{"num_hidden_layers": 15, "hidden_size": 512, "num_attention_heads": 4, "num_key_value_heads": 4, "head_dim": 128, "intermediate_size": 4096, "vocab_size": 8192, "hidden_act": "relu", "norm": "layernorm", "norm_place": "pre", "norm_eps": 1e-05, "positions": "learned", "qk_norm": false, "attn_scale": 0.0884, "bias": "all", "tie_word_embeddings": true, "parallel_block": true, "init": "normal", "init_std_qkv": 0.0155, "init_std_o": 0.00282, "init_std_up": 0.0155, "init_std_down": 0.00282, "init_out_by_depth": true, "optimizer": "soap_variant", "learning_rate": 0.00521, "beta1": 0.95, "beta2": 0.98, "weight_decay": 0.05, "lr_head": 0.00915, "max_grad_norm": 1.0, "warmup_steps": 200, "schedule": "cos", "final_lr_fraction": 0.0, "batch_tokens": 131072, "max_seq_len": 1024, "doc_mask": true, "train_tokens": 662700000, "max_steps": 5056, "dataset": "wikipedia_en"}
Each number is 128 + 24 x the weight over its row's rms, rounded and kept within 0 to 255. Layers, rows and columns count from 0. Numbers have three digits each. The size before them is the row's rms in percent of the matrix's.

# layer 12 MLP down (transposed), 4096x512, rms 0.192, rows 870-924, columns 384-511
089:135137117150172194142144125172133146132141148140112127129123169132133067154095131125122099119208154110069120130168134133103135074098134120129099092127125107152127142135162079054127078093156129117148122110111146139126148128156145116126140124132124099104154127143152133117133101111142093139145135123165119105109170131151117134149172136114096118176112134157124113112119197140132126106144
090:120140152118127128138143125103135100109136169142132143126086097131096131102106135109116150076126130125101030134115151110117115172149093062112109157119128129091120141130109115131137140116155171133118134185101139122174120129166183124121133118090131101154157157121135113145144146138170113105134107155146136094154117165102126139122097110139187154108171068175092131123115105105122122112130
099:119125131138118100145111144147086168077155166123120144124157128112108177120139127151117134088143145109103136086089156122200085127118159126110121116088119131121144117111125138100142162138122115162124057115162177146138129097119080111129119072126117171125093133136129112096185118120132126141103096100106119108137129148099098119096149141144132134140147140100154135129184150123141163100135
090:181113120168129130172123116105127136128166110098113120117139097129111115136122131119176127162120109170147152153158137132132142113119127153120134072122152133090122155140171160143105107127109127116091132146112084137151112125116124119163155121131155113162104117053150129122160133149118089161163082125151117158151087150148131156125147115148175172122142118144130125148163094187123143155100
102:145134134111160107118130101124173123136137143122134116099139127166159078125125125131146139098146115096137129157047127109148105161145103151121079105138142168178136138136145107143133139146140092123130180128125129097120129147129114135126111127106112137123100076167161142140174135102114145172112137108150135105129110109153115149113172070127088144153135119195138150121152110076111131128146
100:097110152109119122129091115115116110156097148126143124115120200140117117138151146109099140130152137143127144113110126128114125159130154151140084097159161183150147120147140126139137127080112110126103141149161142097137100121156108131140098111156102127099135134108119100137162112111117165180118117071094109140201109133077143137157135095168101111115088135136107106111138151108142111110113
097:128108116134177127141112138131119159139138104136151149127162095135163087136087093148145122123153074121140117115110135114134132123098145127097127106143153107126123152139096105156164092134177153159105154102106159082103115125162096165123142113146131128130159142132147149122160124161140133107221129126134154118146155121136131133128142104136121175142155102125109110131121158113087098110151
096:139109138117067167125142128122150101120121116127146158136147146163138131124130185126125132146117103111102099198094109144145137113118124103120143123085135134129111109101118117130093140100072149087127097097092157115154099080128163106139116138130109118114150196124094161098143170162109115129137131128111136152140149094078099119131148154107147127131167148112100131078123123120127107138198
098:102133165106121134131105103105129091146115149113144118140178126144121112158167106156128121116127140123131125151159133134121148135152130120153116145171089081129113151150092118138128153132173128106136164120136134095108139148113136151134126111104133098160106123160146131168147193123108113148125134070137129145157155090141114134121116130134124141134130110124167147118169163164092080108148
096:153136112145105143085121131110098154164130079127148101130156119118151092167178113122137105160115131137120124142111093162104160110146125132141146109147112146150132167116095157101138112100134131085147113115112131129117156139148119120113119132129125113125124144137093058114088160174175149106098113148157141113157131149107101135136119099128108119111174073116134124105139110138097116163118
101:134152180146134170103181079155136096104174126138123076144164169113132146136130108107115106165133164143113110152146142134129133112158143107136117100164111149137150123121115124116126045138093131154123147116112122077158129144151120163136137124139124156111100109094145128134142160148114167159093136134142139139151117162114106125133157115116122143185115094148109151122134117109170128125144
101:138133181135174127104109100161142140139145131127161137149132061091126099117138093085122148117140168130151085116122134172104145155114139121119194083112147108154144127143110092142151132132091113097140123098124166115090157122148074134151138123126148125152056152148112087137123091127108117105090119162102154116099099118108138132148125106102085153131115112158128154115073117115118177137140
107:150141144146143122157114144113154122110121126137114123103103121096150085096113141105135131121109128111167151131119101146160135124125150103092136126137115118150138078186146145095131101088112133133130102116135128125139124193150123134153108149130151152108084093179150082155165134137104154107136169132135106089142173164112141077132155097139147166137141126110113101120126117123080146153105
097:112103096098173138128179122120097169092105104142101112109124124134101082170151115130088136136111130139081073116147088127115125119116128150140137122148080143158083132117118104126141137157140119165110101196036113130130110110158124163125113129139122129130164134129099129148144112125135146133114137129132088148102110162098096077148125144068150078106079130156115127140093130155149104164074
106:122163123107119130136141108117132123101142140164131114147120158106091147118122103121120113140177119118124128091121137114107129124153127119136109114110165127157218137153131123143123146161149114130146127155152128108135106139135134156171122115104128143138203126137140155125137092171156151126091106118112188144126149149138144141143153131103116150119121159118107126137127142139099164165105
106:110132096137146140123159121120158130127118136164124133148109112100097115148077154161129124122120113177124107111138153141118156131121170142149112174106127177107180131110115129140154166106082169099133159144103139141158164164177093103105107103136129150104125173124143117123157143143086086145090109141132129148126108121150121137107162106138155105119092150143111158166117100131110145114115
098:140099099158103133140137115174080113159106120121150129142131115142161107117132114133142154130105078134106137167148098153154115147134149140148163155107145123155151126111111164157139143109142164174126114141106117152151120141115127138103133112147136134151062113159141080092160159145110129152086130145106088134116122109143166146140159142137110161114121172150132140146132090162123107088089
103:119094140096103171123123154110088125130088134145105162153125137127124148126144127137089097131105162117108124109145117121115166100119156185096117141148130044102150161155146101119161168098124158153117167136148115120121118101125143101143075095102099116140151137127169126140134131136152099128126133140120152143139127160127123116115150133146102160156168139080130122123171161132107133144144
096:159121177116153138094119116142139132142132155083123112125113114130119148118181133106170134130124158155148115080125154105120165173103117156119124128129075103146117131124127121121114159150131121072136145113137110143100128150156148132114160086119088101118161116160139084163085103127110125144143148138164120127102160148126141118161109131071125138127159096105129128129103157144131142113124
103:097148091121138125134143114165133123084131147153145105154118128126172157087142147127140122162133125109127122160126146155150103119119120169148186127145145182110123143114107092116129133153156095141127179130160157138124127113145169132138154115116123146152119112139119138145158137123154086099136111111102096147118120135090150087135143125139140096131098104136150135078138132159111132135084
101:160110117110167124099130128123141146117126101113114144161117162122085095108176076172088130072167141093112160145161100120151100137145141156152087117135144126125180135152168125105124118109165144118113121097141100123185135111098115121115118147150123126141062129095126121118127137115083121114118113152162118111119127134118123148107167154168131127137115109157148144114112114083128095114108
100:155098139106109117155131143121110143108082111123124139101133142134127095102127155117112091130116129124111119108134106146123109119121127120146126151156156109137171141150125094138086123146155126115116109089114082140082174097146157131126106116127145106119155165148101099128122164128137114122111110157164141114121148140133136145163082119087150094140139141113134113123155130144136099111106
092:108146137148080144141114149117140158170123148103155092113114105135125147113090132135156097079113127100136125133136134126138152119115083129115117118174127100090110134123139133137105142090146106096072128122139098132147117126122122133127089128154102176113128103106143093131130144191121112102112141140125103151153197122160152094104108122156115154160115152137141145141125157144125156146092
099:121144103136117143130097156099138121167144089132149092094133144135143104124130165090139114126144131124126132181106113139151131102091098167087150107130202147113090125132070161105159146140129111130109104160082127119119115125155141157135108114164147138166159090123119142122114155175131170129094132113095115099087108147144075094107106111113093133086122139123131122112167108166100166116085
099:085110155164132098154104125121114133151102119099136125134108108158132129115106124134079129149132120104117088119101146121117109107119129157139130096139161086137072086123102092152071146160153095161088098114130147149060104105112091142116137135151117111113164097134125158103149131115106149128089136108089126104102119134147145142142118162109093133088134130130146189146145088156126139110172
107:121137098136125126129104130097120102143099143126112135148101143122119121103099115100099145132114137119186130115121125124143123133101107115101143119128122142137119107157098132139080155135118128090127136118085160111083120115125134103109127143149137082138140157118107134127128133114137117133154168185104121131129120167101205125090152114142160083169152105140137117153087124105120122121141
098:110118134140124130135119136160129124145159153141174145142117121139147127103130123126127157141107086138128146199111098079136079137141116149159134122114089139124147108130132160122103135137161110123129115147087134132105096142109109126131133102126136107107141121099084160106120145125152133117133116118138108151150080121098150140146156151144124102129109153131119126126120139146154133120134
110:139120121132122110122126108106113119097102116133139140114141152106111109128149116117147056113135131140157166170167125126123103121136149180146107128167109123132144131139133132142134104165137153119090154077177158126111113130135144149131112104121111084152136089125146149127130099140131153091104142100129143158154123132141145122133142130138153112166116165123097102121110105185135093142126
101:122123105147131150124085137142119128098155137076138132161126120131150104071113128139103143091166114174103159130079149166096144140100112140119092119158126135135118179089141119152097158093130114101176083176141115138105103128175172133148130119111142166095122153087130114160142133188108108121093155143137085119132126148145158133118181080100148133117125148091128137084109176120143106121179
099:129125110128138135117135074103069125121094126139145132145159114108133136129124132116138150136132101129093136124117162115122105114104167099157098103132137133161131150134160142092142128153189158166147211106091136113101127138120099141119121133151141129113119116119116091113123115097122115076129105178159108079146138116107108125118163097120088137074137152087150124118128142152130112147182
099:119121126150132124127117132103111138137103152120126088197127112119154156083130091119125112134117157101132150112128130102121157143136128152117090111085190166120096124155109085117113150101159154115152126124090130105182095134135098105105098128130112157103108102108110144124126133108119102118070127111164127133141154171137177134119139119153103123111140176129145126122143114094103121132076
103:125151112139132073129136098114137144118123134098133169105121105106123119129081074115098146126134121193129074168120120123138181127144132121131131124136126111112121118124117171123139113112156113164116185159140088088119132115109139106085120120119100153109125120162144180157140102151121123097135148119126090178136145130109123117137092129150123123126126142109142156117121120139093132106153
101:141124153110121122142136132134142154195103102093100091098134145147101120134133133099128102121167104149082141169170117137120144172101084114149095098137127136174071133139160132155153090141114146123143123131111149154133133159179122147136117126110149121141168107114110112109163147151130162121147158165091118155076120127137104125155117157112102135149103096139110093179127169118081059135118
109:118093076116118098135141159144065104162175158133130161084140136082125124154121124133073160148143133092124187097114116156119118143110161144133105140150124100117133119113145119125123149117118148121141125114170147159141147143146154127132161128094110132085127110172143113114078137168144099160135135118149109116120124125147155163082170151096109137173132130125159113174132107109124119158151
095:114180161137144139115127050111127121136124174116116131128133152157092106140174097113158116115104117124115144135105153144120153110170140098135132129095149150161137144091096135150138120169124162132106107149093163087121151159139117127161138129145113105153163105155176124148156122155153137123146153125150124122100139141157105165110130155121112168139103130094146074147115109113196108146145
102:118128142133140147152104059127091101150091134108136174144160128163103114145179154176172128117123149150129139097133138096143142135103151149121154129103186125113103123070143104168107134150139096145138143185087144084134114134165148071138130153137146147097151175137137117103137091111148127132172107139140110133113132120138142116130125145084122127153126164094133153096133151117177131110086
093:162144154130111147103167122111108086121142145147109120140116144112091143147125134115108094155133117130135135130136180142114117140134125089122091101123169098118102140140163146146105113149131086138140166121190133109149157125144144096130112121107132124097126152146087156100149180117120132110115109154097116133101155126119130128128098127168121133127142125128120147086148123119120143156107
109:098137124140159100080117109098098088113135095120148177159114101116104089124128148129155127165099113181119161148133117124152170152149115120154130147126099134139150129134048147104113120167164111118114122126073134091158142178151131106128105108116110133136114144163138105109125083115160132114150146104136079126077097153120152112111113155148146094143112089111106116125107118132136109145143
097:158092099153136158094093134114162145119116100080111141124125143111099138156130103090119136132143124139100161071137127121150139135143096142077150095174153126126097160127148154128114138147123139130115125092095067168163111162130156134139087144135083116084129179106112113126121121118117094133134155124138117164159098120156112124149123106162102164166148160115149123143128082088134103148112
103:083127115141141141123158116145074107174096095139074140100103114134104113113133098119128144101102125116102098140149125111099119142127117120179126141135128113100163160102112113140131124115127129126154126148124101125125085116106097148164125157132161146093111154113134108148136087208119131083133089144142177095092129148135101158151128143139145165153111102157119130116134135128120087099164
095:119138133125106110102115122160165062158100088123123095127109149149104119123117091106120165098159151170111116164134126078106137105101114137174046127094140128149137090108156165104098123114114113120133126073086138149129119124111168142142153131098139108105114104097140084108115102125131139127135142130137130147135135119125134128129138123117082164147166138176168121121151144135101131088104
106:094135139095100136101118128140119139063132110093106152113106124149143149075140094091135151169175141106137150136120131117084094142170142102129169109081117107131145048174076145135152107104121153124136166162153114132120059165087094128129106166124094112138108142159147122137112161113120157162114108144155144146108128164131104111155119120117091098166157105160078105134070111137112132113187
098:135145138107142141111118106110142074118130099122100119165117095094121149114161098101179140087146112145115127117103118150129105120150118083133102115141102102145135154134116144127118166107159127145147145118079161146109163122103095119139109176122121103094101093132133117114151110165129111140125134117118121161205134080106113129179154158142093169157134122182114166081112132147126168123110
101:143078104121131150118085130118137124103121127180136089160104124133135126113130167138121083133134065118156140132156116148171137123135169129110152147114127133110108120135137143136170182144133123095133125108117137104131104134116125115108090171171131133162143109160123132129144125139098127066155117093130138109096092147157126145146103127110127123115132142152121123127165116174116074162117
099:136122117131100099121145149139111121082112143139110125126147146150116174134075143119132116130145137143095134135144150124112140146160148135115106074061150121145127121126161136103095142123151133085158124094129156127104138159087112122114157104159127102108130135111158136134090074127077126096140115168158141117123086142139153131113136112148123172107131119169132137114121115134144120116109
105:135155172095137150148123106112143127103123097132127151117098091156093145143124124093150136144098161109157130108122124151112154057119123130106119154117095141131112115115155173127096122106145120093146117111163176097101141110128192131142121136127145182121120146151138131165103139142110135132153119103112130113126103181137128148166142129125131106092119158092072149102135168121079130171138
091:113143141105081126103121121146119141093143162128103142129125122167142106105127151135118093105100110123108113147098116146105131198148136143132125114123126155104141117082116155105142108150132149112110106142019129129093128145143125122108118122179095175143142100156139156143136146117095160103164126136154090165107112158114159116129155140141154123153134131114116111121165147084139107149136
098:110082121152128149199117133099147076111144150151105096140150123137116091141138132128102115110142131122163150119131107102112161132139168130134115103089111126087171093132125101139076130139124146148160101124095115141151149147088143126156127108103173133125128114148150119122153145100101130136123177132081188146159147092103064101112131096168153128135146210126104158139170128129106115114135
090:096175104119115093126131141127184120150105150153142176133131120139138135142145098158138123120119109153172122143114123113139146128115130145106132066117113110179157135129116164154146081139146076128128165116096166128156114156168125124157138117119119137057108100117128055137148160157134110114151120106117141138106137103169116146140143123133124104126127121143070172110098123138150138144129
085:142115099091134133089154117148127132108126099108147118095132136149115110145124125100119133142111102146095103149154140162113141138128111121091138114158093128160144157121127142154160157153134096110141159115152150116198189102073159134126093108168113120178159166122118120100114154142147152160138110133109127186127143138092074130131156120154134086174123120157124136148136120099176150088111
088:127121112153103109128150115157142139142102105180146111116114120150123087143139081107142174097125142147137142156108145082080133132134120137114133126145133159115157131165110086134120067127104119125112142132161138126178145110106117087121163125101151137106120112131157144119155113124127158108128098110166135112169100151090120132139130135123148130142144091128130079178118125196132136144174
110:148095143149131088142128102165129129112132125110141107100174144134150131152121129116152139104125134140058105140137152133140147139124131160101122159127112125140103113155118088128154161117167161157114137156149110131071136122148118151137182161153173133099106113152102092157120156089104152109142104112146134127133128116162138151154148131109153105132156113126136134143112102093093137156110
103:114114141101152065090120149160124084094169115164132096110129153092105127096132150125116139132123140115131107091097114155175121083102145116128132142124144135177106132125081106116089144117113090091121095164134135144123123133103110100135106107138183167118127165107150136154151118082163132155149144121144134127133129123089134125129107114117104095155125125118141153185093119111094114102129
102:116139130134093133108151138101110101117082158097064109162142145125122182118110120132132133127121129122161144096108138123181123123109119125095091178102133096134157149130143130116157131120182135136104128170126134124097155126090068142142121121095106166111122105142146129147113100097169102136114116116106120073123157117111154119130130090129130157137124139123134114118097147182107108135127
084:125144112091139140148112117131090130098110125132128119117119118092129106118114111108136145128091177123129152127103146111157172111134092124136134148104143082134114154113121124142165154137161109149136130143112110139158130111129112139108137115153108153120163122133130101137162125135147155120135093117120129047145146148111112105092146090135078080121141106103159114133103158135121124092101
# layer 12 MLP up, 4096x512, rms 0.183, rows 871-924, columns 384-511
092:161101132119116067096104169135140152128117154109148110131176158183131129121119166110150141104104100115116148146134159150152128102109148143148141132161105090100117144156147114122091127129148140137148148150145104143114124082150140142120130117113127150099153089152139071108112110135131146123125133142135132084158120153123169156132172162170138130099188148142093127155105129139111127140134
097:157146143101159128103171135127145146099131107138136141124090131160095066113105103104139134113127133125126129180127109174140092128124122119087181127144112082128135136091105134098104155142142133123125134139133137124136113135128126133125135162080068097130163117108160157099101082106132086120166115095125105133129105171127115116127129105143117132127152122124107104152144121103123143095110
110:114179129140156090123153068148121143118156165079151112080163119147108118152121119109126181096134079114121141106114123143129087115159143112137108167127149144131135119094152126134122162150111138115129093104089070106122126167127080148129125081143132111104128148102137072128129138115146107123159139160149114119126125077150157157127145149118144102080123122122145123150131084062140131078077
094:099143074149192106148146140173105141140136132138120143131122137130111146182168124128121151142093137142119175141165152165114120131140113130156141144141082103120112113093125111133107138167115135157090137100152125122083171085134123126094108162152146116146149147131122077113144105130119116128137108119135089121157135120127091136116086116114175099124126150108149124137144092161102138103168
099:088130105177118145106098108110120102124127150110124106116170135121097111100096135097093155158086161120123159120127143116158109173158139133090105129088139102159123113131144141106135105106094108123105092188172120150152118173163116122147094094095075132121129153121166137128110143090131125133103134141108105087136169097136122122082130150135128153095122119105122143121119122141153107136105
093:122191155113099088154150141105148108131172094120128127124156129103126119115171140112127152144152122104137113115100130083138147112120118167125137129085164102138122115124113131100088128144151159127144092124170161111127125156143155111167106091134158141134096145129112155139162103147143071129139210127089139099140119131138120137149093126097189117137143132131148124123155098083145104108138
093:133101109142159112132127153102142109172105179152143106124155116121132148155142129131108139108155162154126129116143145092127093113124126148121125120176168119142129144158083157178106124095119107166163140136130170109137144111145073157120156131117111177122143088170130140120139112094127192113150093147147081101156129118105126106159099147160132130143124154112149109137175147126136161152139
101:114131154139156170094089152151182101131087127130145144118155122120121167131126122144160126127121094078107116112093106101142123100108097104136174113100124144136102143112112109151094110102122143131136140068140136126117121146139102106117103135117169151150189097180150123131129129154137137154097193139107106084092157155124083114100117134148120098085123116151200120145107132163142094126158
094:118164131140092153142150107148127099114115108110112136062135149113131102135135096140127121133144129116132101117122137106136137116144122086087116150131115100110143118139158119137101159149114120130133106141146102160137143119090127112156159106086143123131138157157143143184167151164136116096126104093110096134157111145142117133145133136122172085184098155136122137106144154101118119151107
101:152142113124132127153137143090120083146084125145191137144106124126135120130132120164157170164126129116134131098120137104108145096086148112143140148109141120076120113153129118166118124100114166100111136155152136138126154121091171116107169133109085107151130137106122109128140132115116107134121129118094138147145172081137143113131134164140168150127112113131127129126115134087111135138069
105:149113103126103136123142131120125105072150137155119133138118157092146126107146112165126158110117126100129110152124091091168128117142177137124146104088137118105132147127121108097105136147118114142151109146136151099129115155115160112127113136106104167091113129171124118092066116161150148136139094150131120139114170177088119140142139122097115108119124116142140122092100111151158104145130
102:127154149145160101080142127118137119124105182129098162160122140141121129111097142134143097147150147155156140103093139135138156108154098117121114118100118135118113113132109142100132162143136129113144145074145097108114103149109154088106126116123134154113147154142153121141172115121112130110111107184119157130124119161142169112109153112106165136108150134101171091070109092123166135139156
089:086124141075139139097147129120119103184151099105133160149149120120093171137108130100138130126150096128112169140081105118139160125073110139125110156112167115128149117138151138135142106121104130161133112143131107119137130177106129106138136145165121147119180145133127152131117142126134147148104079157112140109099120142150119145080120132149143152125113085140138114116121125119171128140125
103:135128129130131151140153106144094125188109114163110135131139109116085131164115125088123096075101178160112158123139147084117153131141126101115120154134135138043135131154145164132164152142146139120087151100123134142131096131149104141164141157101136139183088210117091124144112126100121116090153147098125127115136138123118144108130119148135117130134152107117118158086087151139139075142131
111:121123142159154180086144119101127114097124147137151122119142153159104135151148154154140155115114158149142096119151165148161137103093114144150100160139139131146167148104093109126142182102105144127136143130112120098113125091103138098100151115126156120121151144170121126120151086053124145151080125140128121165144116105157000096128141115088126101119113126118129100156122131140135096117091
105:158161140137127134125122079148146114122117144129112172131151149122130140131123141142110119132125135096129137123173103099097098096149154111122123105126168125099110123080134116110096118125094103113095133138148147096141115112152148111104116126129137147112135125099103121162123147130144153138134051131128060121125126098090096109110124168121124099166098146138104109122156105116109090157139
105:101129104145129141145066135112130148118143127131128084162124180147121101134167154035130100140147148126104137154139158188119126119128084084108120145114159155121114146135102132133102102146070151142144115137112154144098136157127158135134146134118121165130171112118169126127127128135141118104134084094119082087110145112109134129106111140103150169173107142144148141154091129093124150131092
093:164141132163099113140102079115157161098118115100120153087112105134131155186137123132143151136103160082097168108140140167134056134124136140161133136124146127135145122118096119117124129148122082149150127144133107143083099132154102105141124103096150094173089127133120111152117141160110113148113163122098093154157155094146153125125102137154132103170120147130081125143127125113131119146087
099:152165137152107159140117159127106115159143144132143100121111152142134171131123132150068145111123119108160152114126107134155143116111118165144138120083150169122119116117112121143115124074124139123127134122125135132114093161134099121108137109144144126117094118162116161111084126088158108118131171120142098100124090140125112125135152152082122130150134160121135103125128081045073149114109
095:138134127127120143126171094112150160157106126104082131105124134153156147114127167116116126152141135159122101125153110129088161185112147170127080140088145101116193152120136146075109137089142134085086123118164126094106139193145117147113113124153122110106125125109149087151119148154201091134120097097119132135162102106136109085096150080147092115138140136093115134178175171139093156108143
096:129099090108126118110108155136132155106151094168130115171127166115114100159110141163142124100121139156123102107136115119125105133123095116104129146126137105099154150122129166132134127098130097132133156127132136077161078099108134128106135152133132146154109132089099157137066118115178128122137131104157129076148132151144086130132112134121143130157095118105133125126113107103116105139089
099:131114114142112136149122099137128124134122133103123134164120127122091125121120154139126112110116126141140172159164120161113099144094153149173133125093142152140134134104094153147109109164147151123158116146109125139186100150112164099158138161115135076173190195136089125106116123132136095152150100114123077125101112177131113112128087151152162125127150124092147119125147107122131069157132
104:144081134107107165103166124120137132135139123080134131127160133129151143107115180112123129160151148109132182119077129121115135100126129144145093164097139096149172110103123129089119119114119180147139103161125143134150076154122134133086129130155103130122123118114120118086147126108162086132144129071164115165148156145119115112139156160136120115089172113122177125152111113124147114152104
097:092159155143135118092104109118132136115094106142118123162182151150114132103088094138127130111077110151109132115142103135147100108167136137159155092151116122138094142102103114127121129146082140097119138110130113108126113116116114157119121156113105134101175074144180128086128139122119113108175138109139088090131128100124099162103137103111130135117152127122158125054113169129150146044131
105:107102141150082120089109176106143121103092115139149175137139160130105099169129143117153109145123144101148137114169120090157109105125119121153084170121123143098152164125134111134103141111141106134131174156169150115107146145128165088122123146136150103074156165163149131129156174109102144108158115123115156139082116142144134100126109135161149143148133138118159156125137112142103096097143
101:119159136159143116106140147102135163132117133140117114116124136114088110155100147110175119126142151156126124173147114104125154108125119117120121116103170158126121134090117160141173138155125109172109152146123216112124144155116113116109159097107108138105126170122131151125124087107101154107160124125158103162120150146115098145133167145128158125129102132102124151129157137111138138166116
100:145102133127144097101146111107135158125136104116147097078104086154150106108107139082145161112150125060145154136117085115133117143129143117103146126125113104165120138117132143115127120089087086152124099086137087126130097130146115083120153092148140109089156120121102178129108153166118142119154117120158146134119116131107132133107079105096167096102176078137100155096161138101134121139147
097:192122152085106111137108148147110099103093146103119127087126144145135158131126131106107167181139090131157082120134108114112102158151169158138109119151097111132169132150165127164131118128133127147137132103124147131131143178133125162124132125174178090154128125121140158090088114112109094111149136155115128126108122084128106108115103138127136090092186119122129145132173114090178120116103
096:128128136183084117159091132131144103110141137098152091091124141158171120124096154097106131109151132148154146129166111115102114098127130113155110140133116104107162114174079159155138112131120132101073107155141138125143136132106153129146145101115086122115122148129130154139113131123131138085153089107092147215144142131167133123115110112099132137119148127101146145172098163116115113114105
097:101139098095071109150168122152111119094108114150147099114119176148065114148141117094135098088092123144088091126155092172110134121144128108133111133139089173135148127086130102127106139114111153150140168136085103138127112143117123127106135102164102114119144155134141077121181110097095135161135117136157120115127155127106097140155124094104134156150127107136133146122160165126139152125094
101:124114168097066080111151174174142148116154135128117132165153130143166090113077138154133140146117124131162120149110133136134106117112107125127119094146172180139097131117139108101104148151094104137126112146127137129127146114086124093097150179114161092078142125086165126110160125155167129130153120159099104113140128127129170146156121154195098110126114105121165119095103132097131135140133
095:137128136136120086122095119131146156098135134122083189176149124147164163087113124111130105126165135158169119156130114121134132087134137150103176115120129107140169150127101109126156090154109152095133100146158141060134127122091113132129169100166151133156114142140124107127099126157122093155126141132173150139110175110150130157161074209098137098165150159102111141114146152086146147107104
109:120120143174117133130145150146099115148155130070061140094141111169129126137109127161151163149112120107135116118132153140114112122125103133127129127090087131086138092142128117141119139134164131144139126117157123055114118159117110088132143158059129167114130133113157135148140159174106157111149111122120111102144096170136160119108138111141105141098143107111136171113113124093133106118172
094:122148122117088139138118151137111115172106106120122117128122146119152104106126121173148132162106157133095115138143077108091144111149110109130132100127115134139162093145131139104127120104128117168124141122164112156081145124161169154073137086137079139129173132106118135142139075168142103117086121110100121131183097126136110151162135122111150117109125147155095164117095132112143076125112
099:170133115148120137102154111134132150122143101104127103126170121162119082108155148150133133161156143158118120099113152137137146139128157145133118119140120141156143119143111127146137113154157063152151136121122084063162118125128094111134075127167130123134121161142117127145125147121104135115132152104131072148076150129108162123185149135102143148124133180139108144085123156151119136144148
094:119087110132130143141149089130093129109160138123127171122173125126139105179098158140120135127100129118154112127130111106104137141139113119138137154165114128085103172150117169099117108147102095144137092150131122134116136113141105131118137125133150106150114136141172102174137142136133106151170145137143198146132156098143146108137117175113123149098140121156124097152132167112136168082075
110:134134123145121104205142115150120144134172127096123146156113083163151123141120146134136092137152134143133131120152144106114110196092095124169148112076106159116113142127148111167108105129132142114136094111092110104117101109121113186146104156122122168123150149118160099144170103096063126156133136136108115122110124135140108113140155141157144116124120146124124083121168107115149147147096
104:119124126169138148128129113148155105097163113113126149170119160147098120062134140117095116136149176114135140149108112127173118136110081170117096137145117155122128118148105138121088158188126126133119154168126205098089133182132110149154115150133113083099135181095101136109103157103112134156126156122105106107171145120124093110124157091119154091167154133152150148118120148108091136118101
104:084086122126092139086118135128154088161194142172135112160162172128106158116111122165110143124092116152159113098131104160097140093119174183104108107102098117130181156085135116118129148065130127100115127100161142117121129124154140139123136136090096100102099124139163137112104137167100094185126110153102141152149130118112126139108151099083094132150163164131102125140115124088114115116111
097:161124160156108129138139165169136149081149122118115174176154115077147133120133119141117122135176134107151100127122157163142150127131137110081135103194160086088134158132120144148158129110124140158144109133150138146145142153093140114144109115114130109107106116099131150113130144079115106102109122130127116125132102107115102140156116159106153150164111090113059135142156147130156116099185
103:162137135140159172140146132139119122134130107153111135168150100103155161143085128142145130113178142140131165127135150135122126116158124138131155151128129112166165099122118135153117121124118125109101083137105130117100109112135070144153170123140162126108144194115127131126118152117063123116147127184121145127118111094178129150131163125103074104118121117115133146087129102127097170137146
097:147159135130111112135108136110129117132158117128123133104097184090127146137138139126151097111116083139109133142112099130130076073120156122127161120113120097102162116177131118121150120117145181128102165102151147153067107127121122162118164139139102092110130146101116147153140097179161100151132143126145118127145145131066144123172174138126123134092179168117123148155116115165114072098129
107:105134145127104163110144142090133127129144118125159122144089095121180171098137129084114101121085099143157122116110099115136075137068133138128116120164135130106088126097127127113093122112145111159181137141149136128135098177116115145080121089148140154132203134120128089120121138104125138123133124122111118140090168157094154162162137140134140096121177157114166192162121174135150116146145
102:120153127107153134114147114109114106135107105105155136144117128117177143152117149117134155120137179132133171161139126114088123123110116129126136109110155149114144137080111113119122134097086119123155119124111113093162140145137148115116152151086115058145115144144092135128116123108161163131124122113093133121149085134132156086088131106140166144116130144102155132167125181114186128128128
106:120122125178135137152148109138147102150113156105160100133137163097157161119108100170100161138091129136136093144131165140105121142092153129121089109117100098135101182137144105094090156164154109118081154114170160129123117107146128159143133115164109158148141112101139063112121106111130162110181147139111102108121113109110104168126113080108142137125161158088115104128135156130137115113116
093:076142126082140097134081148127180085069124151096155131098176104146103119113120163093170083148155133146162169119114131153094098108157145128114118151162126122157114109116085094129101159141117137162157117119128128158122155070083110171134142088161148131154136101098148123141158091125131116104147152136130109093121116100144135131137107099123136108104118094141118145135119136103093151144137
094:144116098115147098133128170180142113144143131140127126125123152116138105128116109176102095145133119135112126113116120068145080108124187154129155151096131155163107166158133127110127123079092135129127149132155159079118140066104133141148166120118181121162080113149093117094125138139095114131139107119161147166128071094119108083122067143123093141170104111152131113141138121107116151119108
092:122135149111137147158108102156152138115142105109128156156125136126115141134138128123152116131123129110148127178132152140129114141133132161114088141158142175083146091081200125104119118120103133155154102103119128139113143105114127139107118091143158105126142121167100077129120173113153104139115106122120141156154151145087177122175158115085145196084119098072119123134165151136140155106121
100:154165127128119148082083126137076164126139117137159148103169137122125128130125127088104146100164134152094130141109121117143075131146109151158128124121127182165106110179150130131133123151144118138138119089123114109091150188093121115120126128125119138136147136112110081098152133100124159136119136140166114118135112097145137045133144136108113100110122116124100180128154099170148164073162
092:088128135121181141168123121091093139132151150072130137144143130117133141092133172089159129158139119141111128151082106135080112122161104129149139153114123094112173160131131128085110115131117101170094132105104105116145127128151154151160164135135168107128125161067098163190111113100134168171104153128133121163185110138153155152101086095142168134119098094086084151140146139114108145139097
103:112098070128138144134127139135101105111087188174126134108139154113126142057146098149109112039085136132119105124156129147075134102112160085126149155139130087089117139129127151144139093104098092115115148128170149158118093133137122141145161140138099135095125136157100096091094120122157113121126085150126146143072135109154116132117119147123091157141109100136139172117122151140127155138148
105:088104113141182164131178108135105126128136137167143134149148101096150107129183134130122086132126138132096146150096134139124126075176124091117087129129148097123138145132128160158142109107150176160095117151097079147168086111145090162160122156096109131167103162164136157143121116152107112141099128170148147073157135115090118155111109130106125152091117130168119115151136126129126157103124
130:135126155172104158121154126061138089107138096134138146138102141129106092123105151136038147082144129130156127118169116121155101148129164097104168129124141136165115087135105148141079163146104116128115095119113125153134106144103134082120097104133193145125094167142140139095111128086095124118115136131119141137133107109148092146163110131103137133160103138153168118096120134101094105091111
095:150134099107171143093121148111122114120089137127146108119113157154119100160088131142123121144170149157098140147113108124114110125118099164128092079161117136109090127169090103166146107106113154169129092111132148164125083128120104142127112149105148132120152102127144109146117125114147129167156163113141073096105101113134145122118160116130174128113110103139115131110128117096147119111154